{
  "hidden_size": 64,
  "head_dim": 32,
  "vocab_size": 6796,
  "norm_eps": 1e-06,
  "positions": "learned",
  "attn_scale": 0.177,
  "init_std_qkv": 0.0625,
  "beta1": 0.95,
  "max_grad_norm": 1.0,
  "batch_tokens": 32768
}
Each number is 500 + 25 x the weight over the matrix's rms, rounded and kept within 0 to 999. Layers, rows and columns count from 0. Numbers have three digits each.

# layer 4 MLP up, 256x64, rms 0.229, rows 222-255, columns 0-63
474487487474496506519505492495476466510480507496497489504538534503489501477506477483475503512512501470488467477500491515495480505510525494490526497500500530499500506495491519472491522510481496
490449529512474494528466505497471504481467469497472486501481525513478519481520509477526538500481509492489514505508503527512560511492510498506480487506483516509456488505494514474465525491569471
532490499517489481508529524530506480533505472486479521532486470524527519506500505491486506444488506468492492499521503483492505503483529510480499509523519465510500476478531508476462507494491491
516487526488498488506490465500465466503508460505454484501538489529465508525477503513539525486463525489460474507534477482496492501510492503490471468501506508505503482528499502495466506494518530
494503477471499493494497516478500487515484499519465510516494488502473479498510496510499480475518515505511464514509487498502513487517506506474507530503484488509502474508486509474486487507504483
470504506507532479547513486492477513472512495552511461511540508495497460506483503481524522511517504455513474485496492540507535499536504486496512512522469480537544495517516492492510484451470479
445496518519477488521544481485503504531528516521496499509494486526455499492548500499482521433488491512478484491464491440499500497479499561472478508497498511470520540483485469487454500528499459
480507499473537498534472511474516483481486494494506474500519517502500494488498489502462481451543536501522480505522534517501463521528514492500490538493505500550493502491488492460461534470491532
528563478475499536493477525477542459500496478536498522477507506510484506496484519499521493534473480502480490512502509488530493491478526500516557488480444512509448401501467542504502479493582460
520530491485523479459553496489486492491485503463492502556478485501526501555511516472474467559507512541438522458465539529447509471484497470492496479496509549537473547503485491490494547532473573
467471495520480496501465461498514505460462497487480522475497460496439536475465534521472541432502520489470539475497551478549511477509494539516497520537500506505521521484502474509477498476535491
495454474511491490544554469462505486505501537458493484531515497512505485446508470485479534524521518495494477498470530505501502489508505576502499456521481484532488470486536469474486518497492473
511478554482484520517541472482452492497504516465462485560471486499460481438431503482501506520535476452499509493507499531548432511513520508534484480547547514487490476532484530467516535527520517
454519490494477489523488538517500518464520445502462504529495491527513537494478505496476472491518467527492524550530507435496445521527548422450466512512493481490442493505514543503531523455556524
462499532534466541509532514515526503493486468533467540508493547539507527500538494542540521472476466536503488515492500475477497474497508480491470527477513475460499450566471528536457485512527511
490534481490505507500492514468490518507503475498476540462495493494519556476491537476507506552532523517510495517490507486517495527497506450470547526503471477505514514490505458509528509563514477
536542499469521492466482477420439492549506489472504479541501501517498490510500482487486505521530528508499502462509494486535448497503515479523507491524503517524498515541528518481537527529486515
488479541555512513493502501454563468520455529533460485424481513501500470474552510481505524509507493484522531512515488503498496445504506474520503465513516483519486504478523464513494502466526515
477462506530499548522514466526561457488488480559533512445511533492502486512473523500480513459545546486535470455441480497480531517537533512533499491472462484554486521479499438527452517512495475
473530516501487492538496482503508495503460497506496502489530506506481504510485495495503474491504521470500520515490504492464504513525534515518490529479501510522473504479503478472493517476509509
492524512486480477507501506466460470505525518542484490473490505476463464458508518500485494509504497493483499494475478492491521493506490535480513543467500533462479516501478482487504480503487485
512489505497539520530500487497502530495449535511480511510523519483488519496518494521513512518503494488497513512471521514526512488525496491512517492490504462503499508561501480482461502471462523
486470511499470494554503469484519473526495515501496517504487475512485505523507500524505474476468507461492501536481470492511466497485513500510490506528504536484468467487476521473443476496540459
485498503524482502505535487491516507504488480544477496495506491500507503499548532511491527469493505526511504471488480494497510465503490548473536503524478466481500482460489470466486482496510508
528539468527502504463548510471465493486461479538494517474502483448576475499522460495477511500466507505489481476436530555497506517518514486468523485517512500474524523549516519467497506485488575
515500477495553535472502526508507440528466472498517500454500560570530520448518487496498538526501475508498465525455497466520480484490489463503517548497481483523528484493490508459525526501491489
548509493471539504465471459491441486464514493470489502513526524495523510496484481480493524509545507503456496497485521501505498541484510505485520481503486497487478509511474498493526507506453497
501530493476492513500473486500503507435507500521509512530494507517500491508462547512469487556532519486514510535485495466501496525521484478495519524484515498546490498512479542462545510497496529
494509531537545537533510517501472517482546471500470492524500508517521509511542491464529501532505502452522556494478472463539421481498496453490500528492505508432490483570497488534501511499535501
518476503494477539463500490484521506495498520529510497502464497517519502515497489485476513483515504507479487510510502489479505476473499476531482513479502488514487489496461527519488484501493522
508463466467462485546483494446544509515504564499469547519507520482538530492482495488483441482469480546513473478475504523510459503482551510509547492536511511530497518483539446479490534485482533
495482512490475515489524493469483521498491505508470496481499567520511478490488507507491504520490520512542488513515502495508499537528526486509510459463516518491473497477526452486484498482498475
473480487532503496517497519500514479508512505521488475493485517507492508523514515532473498475488530534487509495520476508512533483499468495502486514534488539489534501490466489536510534470533509
496514538510505483513508509505451467529467515476486526497495515455515517513525525490506515495491546495484498537456499498538532495497524524451534483494526497502497490507501473476503518476495503
# layer 4 MLP down (transposed), 256x64, rms 0.19, rows 222-255, columns 0-63
517521489505517516499451492485489485547484525485508499506507504515511494478480477503515529515521492518491491504475460520482505501473539488492495508496489497516500501495511515520530525508508492
504543477470495460524446483513468496467543493493494509503519524511534493486506545528494511481524518486483494504523488477497503526447498547518495518476497482500552493484429512545472525421496486
513515578505504469519490494488481532491505491462520486507520476486501486524508515525500501489502501480502537487553435511491498498530496515514464488496498499521481495496476485488484537546507494
522465473514467508510502532512502490504473457507504505462523470491532526501523548548488492495450529490470477514519543495522514500465511485538542499474478476487484459513476517504544482463531451
526492483526520493482524520486501503473502506490472493498507529466495493502500479503506470519508513506488517499498511490515495461496484501514486491459502518471492476522487482501502540486472507
518491504515496521448483495509506513483460458513446487476507491459467542516489501519498493485499499548469466543513526509489505474474481493506502517484487526494468447503490533501482508524531517
530520485521519525483485505480496508505510522482507484476495510481509498503487485488514465486504485518463496513495552512526508526448470510519520490493487502485523479507481547485489462515522494
497496461439553502501483528522513527489524494548457498508494481517501503501499521500504490484513495511526500514496514499542522534526499502495521563474502501471471478517475448489470466499470503
483557534509467496540538495479473518495527540462545517521485494448508497475495462498484525524506518471470483513475474521503459499519528544532498513534515473426508534512500463518476487447460497
554484495474470509437474507496532502462537520438484487469516519424472567533512532494482471487499479523497466507519570508471511493496475480460517482471541555442517535484478482518456477526487489
548520486480508521513488515530505539519546488471521468510480565509524492478511483481527464505537463539517486532519499510475511498513496507474505507482513538492511479509489522487478510538483510
533492472494480471508531511489513507503502555445472512492498522512514462475474507484495500531524489517491478522470527510519555538481496519485520452543480498513474509502433502507476490488519549
541504490485502505480517526482472472532481526506495541524437461482516506550518499459494512528486511473515484495491505488536481491518514437488505483463492465528512517473490501459524444491544522
495531497480544485511512489526533571469517507506464494488526473466478554502470557521530463475495489501521572552510507484552533556463487477490464492477496526458494533508513461513495495527529478
491486453502527500455517473529545517490493491509477503548477489450489504534510511472442506503509573501542465516471531528470501529534454528532525482558507479528502545458486453486485521515459480
487540463486490473488472523511560504496512495502438465531486477473535527494522498497519499551456500557542484489481486469482471508525485535509487499494542488498489521498564445480491529545488516
511491489469558500521484515501472484509482557522491487519481478465473508530487480508481508493537482493535497468480493468455505501487509472451485513517493495497519525501479494470506537536468489
487510530493564513463518458493486432485505479507489499532481486524471453503466476503464505524504516449478514523467489502504460486496520486472490470495535474472501456574472514485516560518508529
519520553539519506478503471480443518544496556515491520574492462505558470501496471521535486536525527526486508473517462506558498484522488481478497523450501523536480520487550505488516497534485543
489493477522463506514515518521471510524474503484497495522492514529543506480498511533525518481499515527492464483486515536521522496495516499514498522482486505472483537505495485557537510492462496
505523486582484511496540441512540502463519503502500487514527504514484507495479479490472491510530501506479504503513500491530490495492489510514484476533511540495481497515496514530494523510474536
507501513500436521505482548515512479477510501494507477475483482503496519473500570492500536491477520461486466496510496495501513534475518519514510483493515490506526535505484469486494509472474455
515530513510474491496494460506503515501506478492518502467527491516539497504496512505496520488507486538534499466499491514496517537483510520490533509506463510473481527477492508488477482524455503
479506499468486496477500470510523500556503500513462464488472504531523475500509532512488480498500457530498513507457503509503478504506503474497494509476483500524461518522475499489498491535485498
511572492462507528469463459500467530523476450512566488446492535501491551534449509541476512461501476538497480497528515418427514533507479483509483537430512483489495495487509456483453497524522547
508494525495476500490468508455536478493473504506488524515487479512534480517508472495541543506474511529502469489411495502507510469517499499505503507477487509563468509515518527484433485472502500
525503527475512499492486462501490457493469458496569494502543508477533511489467508495474474496499553483514518543467486461483483541516509523506491469501473477485483457491509515515484506530484479
515506520500525507499494497500466524479487492522515509546515453500475524518513519527489494491490495552495492529476481525519547507512490520485516474459512513510493547519504510495466513544453474
471447508524533528545564480484534465465495528460510559559491488482492463503493507520490486501499547454481567501463514494542470529495502496494514479529541527512525505488517484469520523506505481
481516526491549482487499491519519490513480484515497523460486519477504507522540498509482485538491495540506478470470494453508511532489499486499503545533503513480500493551523501459495508500479510
515494489482454481503516535500530500502477552442452512520502473461502474479552483469531482544456486497480537438491537502489508484501517498526486544485486504514506493491463522529497474469526489
535516511487465507503520466487465469496532462517511491488442494518476504519457566520464537505522507493508504479502506492485496488484499515514497458510501514530484474505503508513507464531530522
538493469484555490476487533517479541498528475499499486528495491515499479479498499501510463504505473521509516517563467519557501489467446502484490494475544465504499466503502514502456540476489475
503481551506485488512496517517484522556501516479499504488532482503497494504510500568513521496466511487457489533529492500532519490508467486535487516542508447474498497510506499497510475474487460